config = dict(
    n_layer=15,
    n_head=2,
    head_dim=128,
    bias='all',
    init_std_up=0.0689,
    optimizer='soap_variant',
    dataset='wikipedia_en',
)
Each number is 500 + 50 x the weight over its row's rms, rounded and kept within 0 to 999. Layers, rows and columns count from 0. Numbers have three digits each. The size before them is the row's rms in percent of the matrix's.

# down: layer 9 MLP down (transposed), 1024x256, rms 0.134, rows 79-91, columns 0-255
# up: layer 9 MLP up, 1024x256, rms 0.147, rows 80-91, columns 0-255
down79 099:532478426522583499578543484456504501534607567597562529444509573515559456524570507569467449493528530436496474487536517552491500510485548494450353411504488610572598526581439567441525500493564503430506472398503422470504422454534479574406386427584447524515587507525448489416550557547526526451533541480495587435504475494451523548502554529478598469528489517524498470503486429554435498411499520525514535473524465528504470556577534425551555487460434390505528482431535475461506498505539479446501527491575476492566492506533464494544411434511544481483466533539446463505468495515497604473426519505522456491507420543563585504550483564485522411591433498502417501549560593477490448643537528540451531464527454498538535606459472450514534383570624454457517495462570518476499547500465524
up80 096:619511474507533465559525424571470474549540557598482596439506480440438462516481525556444577476562465527478433477493435572512563499524517515521458485383549509552551469423482525411533387496524499534488453493549486528531410515421454554519388496624436488520480493535451518551495603491512571483509486451492497504490561470571445494424445429549485441471503582498556607541518473447517528514477538456437561511434477453524430492448501535438564454447493498527420462556477520505483484510556385511471561486428648537489504434593425514523500506513544433557510478535496459520511422512528533446486485543493463523575454524496593495445445453530584606506523592557501529455492441464427587433437473489422566623488492493463504447568535509432524557531439482546504500535450525468464526573406395
down80 097:450477583503481443557411534529519514498442509501480434536516471495478433531529552429532530506527470510531547490540554542510470491432412491508528494573455463392506552562526513508568498472560485543486447611520451459555617515559511480534548447440431454507530563598489529426558449534490444488560557500460531487549485538447543466529571531461533581503432564399471458555499592477452477457461563508541418512518538475526580422435455393478328463506512456454569575562520396467502499468437475494458484540509455510491508586492553516488562538513406576442530369587511314501468539570511536534490520515512460441465459488517574524499498430433555567476511473426554478555492458545571480534434525529446551516556532511571498456384534485499434476512476447417551519583554491504462571466498452
up81 098:467554576493554499414640537461552442443449507519444588532493454490536528515549498527491583498461495529479463515478522544481491514474515517555521489496450524474465480510531537557531450529572589530511489491564523485524409503465524546578496519573411456579478497493457495467473498504517493597587573497581486469462421478469446458448510389545579446606563454537513511544488388462343478467514490591509604542565474609497514420482545500510525554485441423450476448480610529587552505518453514565489490513472530452472547475529458534520506474550450534504415451506441602512465421499521546624450451428516497478436528495455482453517620508506474545495547489440458530526523465496462440400526479486523454478508499491497459507473545551439554404478504462571469475479516390502318491533605611
down81 103:643501521488492492482375561583407513530455542350440481498546485426476540534475443526510405471555514522595382539497505429526407497519533410515482488489470458524456577538521441526453474461509530528548516506431493557517521507542411480408463526434492536493490523493491502480525452457488433417498554515555461567482512499455525502503529479524504462553447476572491539495529462558383493477536526494474500463456427574547517502539531439538479517540436695549582486581525495523503525456491502475346369440500514471582567516553543527480497577479468514498552465491474531543503520441506557475503628487557455483525516515554534374483508497470523467492481520613568578472462400538514575500585447568487609540498468482556471451451492468552517459488475507444492496449593523510530390475522543
up82 101:545477440506534545469529498477540533443520436509535446428444423497399557395450607479511505602515490464419503547520496490560604461549504540509497470477476425504454450525553411550491538501494482538482529465552515479559466436508435479466512466385426445562497519540469479487467512499456475506481590508472600441631352459487544496467549490504580521499458591462529478515417523522468413461440581424566513479462488494545456480529568530523505488588463379468417549536406489500493519435574492539550477411568530433488482498409532441463452610471477629510547512477598536515458499528514478544571444538500524613478446495490425494474443482382572507508454526543507520442545506411517439483586537550495492577471486547562554538506566553507522489556517506537482470484562455630506499560543458
down82 100:569486453528444490482485477559506440530448514635474492527572489423545530488500589451496481435486555577496419524469472503496495526441477532480546513521551468591454517469454529565500541563564529497497567535507515439499549507480508470555513496428446462497454492455512514466505565607591508489474437482520505466509501477464522559554500563532411451454623496495422417417480429563490572448490495448469411515499451574519693440486559523418462503410460473431537540521539583587440488444479452442633551526542494513542470460660493474490476464500553567457449480455484474525409532492476569533498522463479529354495539556457565492556383450499556493469557520519427497488535497478465541493557488486495520581443543543491493412545477549489544497579546439472499431521444477520561357437548487
up83 096:562550567500447374533537493397516408467494574591519524479489530532482474568389489597497432498506485427482508440571505522547553619479599508504496502541516489441447443520551447548482456481394523436473545529571503520544607425517598513520486470494492488573457431495533513478481531450531453523529611567489477398588421551392577536521448496474409514494560489470545518495470493474426534506475563558467484522541477454559516501498489481495592513490500487513461479526511573458510524485472442532460462469587490500427578536514529396464524520534524601559499512429456406521427551511590534545609508536581441544568484462459584569472499444511517609504471560445565500448454486519423500395508444453456572549459451489433535497574496524469471540487592556528441457504429513505418487549534421
down83 095:441503422543456581514528560610519564553424522514468480549462489448560492463518534451560623502497514494576528623432505540489470429530504493495536427384497543587622576518401572517464426513626544485501497482472503487484511437450494486434548545468446572481535528564454521504458528567558506547514408470506464543421455462613433493488536582444512501530406433520451542498502467580519448518548489498463536483498439473473456518536506491516359523506492554513544536517539465493484474575538570412516478460527557469589448432509453517438449548447531408536554477485568547467588510478453482521460524618483497461518468564528401531461536525466493413530512466560419439585484455502559429471415597444538504455582484539541544541492523424515495528587429475538555518601454565506511534501512539
up84 102:506548474455467370650494425469550449480485460569484472492560486505426497514496485469396507480469467478570557492482495498434429501574465534497485479554472394495511503568505462542468542558454477511478409485457522461586501509570585549436459574470454566580555539582467492576527353426474454516489493417488505570533488554545583497490445422478467556512580474557492427563492550489576566431451579463475496477533498480496549559475520483516537425503449564544482505501579515482536531505471451501487429513567577477433475509461562502555451611401414501632567529583573461536504442531527496466557562512460405485448611426560555430509482504456454413508521582501447541514523501585438467539500490557476547552508454542480531481501530518501469448404489522521411472447419559396531491484497483
down84 101:420501572497552601432430498543613522504442504465522488552495477486474477527607501556459380611509545498387589425539468506478554436412479489513538523483594451532476542493510436630556439478528458464423503485555595521523395492447426485521431467544475520535497438487489501542509530444486462565569553471487597504519496502523524424426557481405475542549435534482493418479493471514538502511497470553462533493453524532520396518599513548504450566408494517468455502462456615502551462501474535514481514491476486549503477488521442558462578529601508463492488510378417495555413501468497475503591574485502494543564463498395511446502518523564436622516515540539592493539574469502537510451503492519486542517557598523535562523507459365507466388543533470465498609443524523472511515578440471
up85 101:470557407482523524566429433488512597448599469498428494526473466534570433413382444424564515554439466487451550564526557552516557498415462464459528487476531562493497489484429476443550608480459459468479458483473504446491493510507536508516508471528443503467471498452511478486430515359518480480478480514495456543398431456541504468448554589545506597469462480570472504576563564456493445577565457507534481452532449430413535570494545589474525499480483586489463462493435498486466422521495554448555463604600510493475491520531481519484613502498424451466526451457514538490583492614530526528532565493438540511488511484463509557476440488522431451542443587572494531445604477612398573436552451486438432558412511536372614533524430517470457472534455483497473585525503433463520508499501572
down85 100:491427471573393482404487529550502498524520519543468500494380502520470480479498488529451461517553480545491555546441584560588426514548534546457522483501532549495462549445505562444493470450508527546512474566447543473531443501527455541504513459579452520466533472436603491585541468520518514491439520531516455538515566515495482461464398468516455364507558493573485474466508461549573473526488441512458477442506551512510413539445498444487507337503436444525556562495508467509509496578464418566544482499548584430533598417544425466504540468472545513474464492497428292481490469418444464481488515483467513489550540502404649445450549514499434463597554559504471506526450523454540543514545504451520501467574543434497553496450498615408406484474600507477521538562415533581491570441451558
up86 099:533434498497503536428507530469518494501520463489534541530543591468521452593489517471426419472604497491569522575533498460486463584472347527506495534515557438503542508508436533525441493502547431485469482461521520586505550510512428468552460571547536530456462453555540542527500494454503451551552462401532550494437459537593443588423541476470531598386531508507468562499482413487500500509417412482413544608500513562503480500489491450592567565461475530550400564498421401507520556436483490426538505543530483486459466559461479449553418504495470516504577437448427513426486458522486551515402430593515574542446511523540551481524590510542532458449458533557456511623502490478566456526595498531421444461416496485379518574499516539529613505441505512538470513496407580459424457462430452
down86 101:478543445515512451538537441471558491528519478569369507508496577595519524507450489494477491502496578580499483568532456507471498477546546469453467519496501486550546502564546562501470427482543612503533565479552567559509468522524541465430549558423486385479580500504479466555499503597561526456510516489547597487549540500523506489444476446493521473580429511507395460514479592578533502454562473477511486485515524530472480444510497526572349475510416462421610492481358489514497503479540560514538544513530457468561427488466520531547521527466483452568520464415528467555535459447496405443524582416470373482543447547439444499540568531475553582474513509418518523531458596499412435457545469433415529595623565441496532378376445471459537464524451517466526489567580474518488504471582495
up87 110:545499484544481451609486483517471520499419497550452598485508564502560507478440523491499553499454571477586493581459499563572568505443539458527526500547557523582442430551381394489513512446429550538574531505491493487399468531550563445431444444480464576482512607502493458417463518412458609533547524515455512554533563494568451489494410508405543436485509459532523527457516454552546471502441540496402437517494450551469474472517477526504422465550531435473499526531520524466482479479493481506596567427573456491590447534520552633482544465432532470524456493407547433466446515516488518534580459466443444509521429452424515450587464513477572518536458309498417622516470423520515562532425504505448463482447588514560481549552483500472545479531462471586448457490542482533554565468446525
down87 109:559567485484450472539619519547465475427529494484494506461547493481455593522495614542519429502564486534481536480470454519428458444511474553485407467625445513467521496441409528483499500548526487435497420576465551545517497507616449462496517579511490466621503587614558505508498500651439584588548541520584491553552433610513561545417439436426464412428543433449497501531517409472471565496572438444487424506509551536420525509540507501497518447562522537458420513430482493568526507432460531484524454549420519505410523579452410554543538499515391496506556490470502519494452526481448524441552521417573472502527475431466538566480430503495498461501448463523406544499468494541448493509479408522471544423576484449412443424514493546473468481577554452501513552504472530545474505406497519
up88 101:446443449503480484543559522453439561527527517439508476546403464543604539427518573522551467447464503535543451522454502495508565503394443575418490537562578557484473536530540512568538544442470564467528514533471514497560472519494581477489483457591458580505488462542487470548448512594509531496533482474531482473560519558511488438448466525367589561481499424511567559503476494445579411396514536552554442494477561541530514443458492526477450518498558408491482455589494588520584412468496549399476512380487480486591562407464416587490518514549559536493525497548545537481468503544550524591518549526505516491474473509564502390537443491433556531530539491507540397451517370559483401435440423535433538436503473487573424426444459542449541481548540431595420555463542512528485463462563508
down88 099:512390406498541471511527445467548500409501537469516459409481569520520488450443569592488593516591461543520487472466497515480534495498472509516449531574546490539560488411568422514541460457451466394573468567521540601472459492511449560415569548446537503522459502566453520461465528456520472437492518431511585488521528508520517568472541613501570445437479449578515487481508486443507493538547513495543425569515478440497526500455487576502396449530507442567468435535461600512407517447471476512454504542481559620476440510387620484566511523537555485560526541489561528539440497486476391407472585398429481524489505434479560388575511449486491555510526518507453475483537504563448539420524486542485565451447442522502465378419472458614519509557546513569469541402569540511496536493482579
up89 099:428446501526455479444444531486515479498486434505500582543538494546498452560485483510521431511494410556512414475517462478500535490446525467442493613544455408501475404409362484441585548551550412538597523486507507489500498535499496369459466514495518510425469526408346553473476589468467506472446500523476549443516585558429506501499450486456440604508480472562560520500500527534482449483562573501478511557427497496473554486577419566500560492519506546540431408532522510532481586555462550408480387537536502613573473561554503451473454443473465511496544599519573533587462523502494471450439574544435474409532467494555458493450478526452472528488518452543488563492461405552451489552534430597560509473507569474453527574563485588548454469581460429466489480581525469546569490525540419
down89 100:521507476436534494597568539476526437443505527428562493463559536464580535494274458576454480527478479505487480511488567506449436531535478496482496543452531429487516550512440491525508488654501441537435504598503462465506524465530489612570522473485386514535503451566522468539474470548477569534515487472531483560463420465536493518539545495494442489480343495477427491448513546517510505505526495580545523447490531533553504525430532560471436529531494480519449555504379544542514495540489624573490529494437529515532502428439508499496505508470490510579480479511521434433522463497482457444469331510522531541481452454423579426445539557483506479390491502488473487470583470587521488529557522481446528382527498527581590436545397568542467496456510549534419615552436474506543594542452491
up90 095:487482485460511441498522541468435545523589448501442539541500460518485427525471442472539591503424547433561448487471486572494475507528541524425426558544400566511591456550466512537584497436528416465544464530495440526506547461508439523533594508471551583429473487578454485486527431515549526463514509504499533441469575592397404484491410508625464494481486504582415497396392525493510504564478502473490509538545455546536508459464434538450466451483452544426508446540513531471450467537474568474604515429588502445595450458458517582566496472505552551504594541495594456489454571525478461496518563531522481470579508550508435536486388502524575476490537633548444469527407540524417627442550495476505441467477436461549559482535505463505436545510401501500496602536411470443473531455556549
down90 103:471560393525536498475498507425513605501483531450495562628463441466387495467504478572476499468541444560441492564439481511459431444443456546488520493599569585410504491442471525555393472551566444561439435563552486458534489495508521462593523549518452518560486504438476524497585467402586560499523518449441518537464546614518492433484551386503535501492563490520628494469418477428360580477427559542427528525470533622582557462482519470480519499504503471580533520461473490450429600450520464436499455566529497490527539440495499447506425532541419552503583500579499428438487475530480505442454466459532442481486470474571595516513464500421545536542580435472480421493520512510509609502466517495471543488479516477493452525464532485543442527508563511492501531526518507527515443502602363
up91 100:486488492496504538526561535531463398465501369527607434488556533404527490500542463582415562465555491429433491563498490568495446541448546453464640476524474525483546519483450527524566509479517574493518458428444541477453488519576514515525507515563493554519589488531564500501533453550456460521594482507522452421364469550498498549524484371494496467498440531451515496500525543502535579539548522492474489552518435469506535513558495446526496471477555494420469489525500428521418580386463570538528534406530561461596505415496502467605559418468478523460564517471483551516527505491490594528500579443511510628536553531445432497465429486579548484425512478503519510454435406434561533494533371460505402570384555552447578463534498485520497380487492526590462483495511403529504480564529502
down91 098:441423547546493536465439510516482539488497557457430497495465652532466585535524496491529470502524517487477502544434467428542535451555504589495515546516460468572491451514466476398541555442500469552489441450571502410602486500395508494465526456496406525506483490547490522520437469504466498372539606472516560571534445462563558449514438561523459437475523518427505528379503548559527459520560527520528504487529550559525340563444556535449444548451522496605580510504459533493534540607493493470483406596620485562476526509483528506468540501492538413514500436506496549460443464503456428562460474471534460505385442445502524503533456463483442480474433534591452543509540430513531514469473561512540562556604506579575397477563518413448492562497467443562559556533504503567486390513551425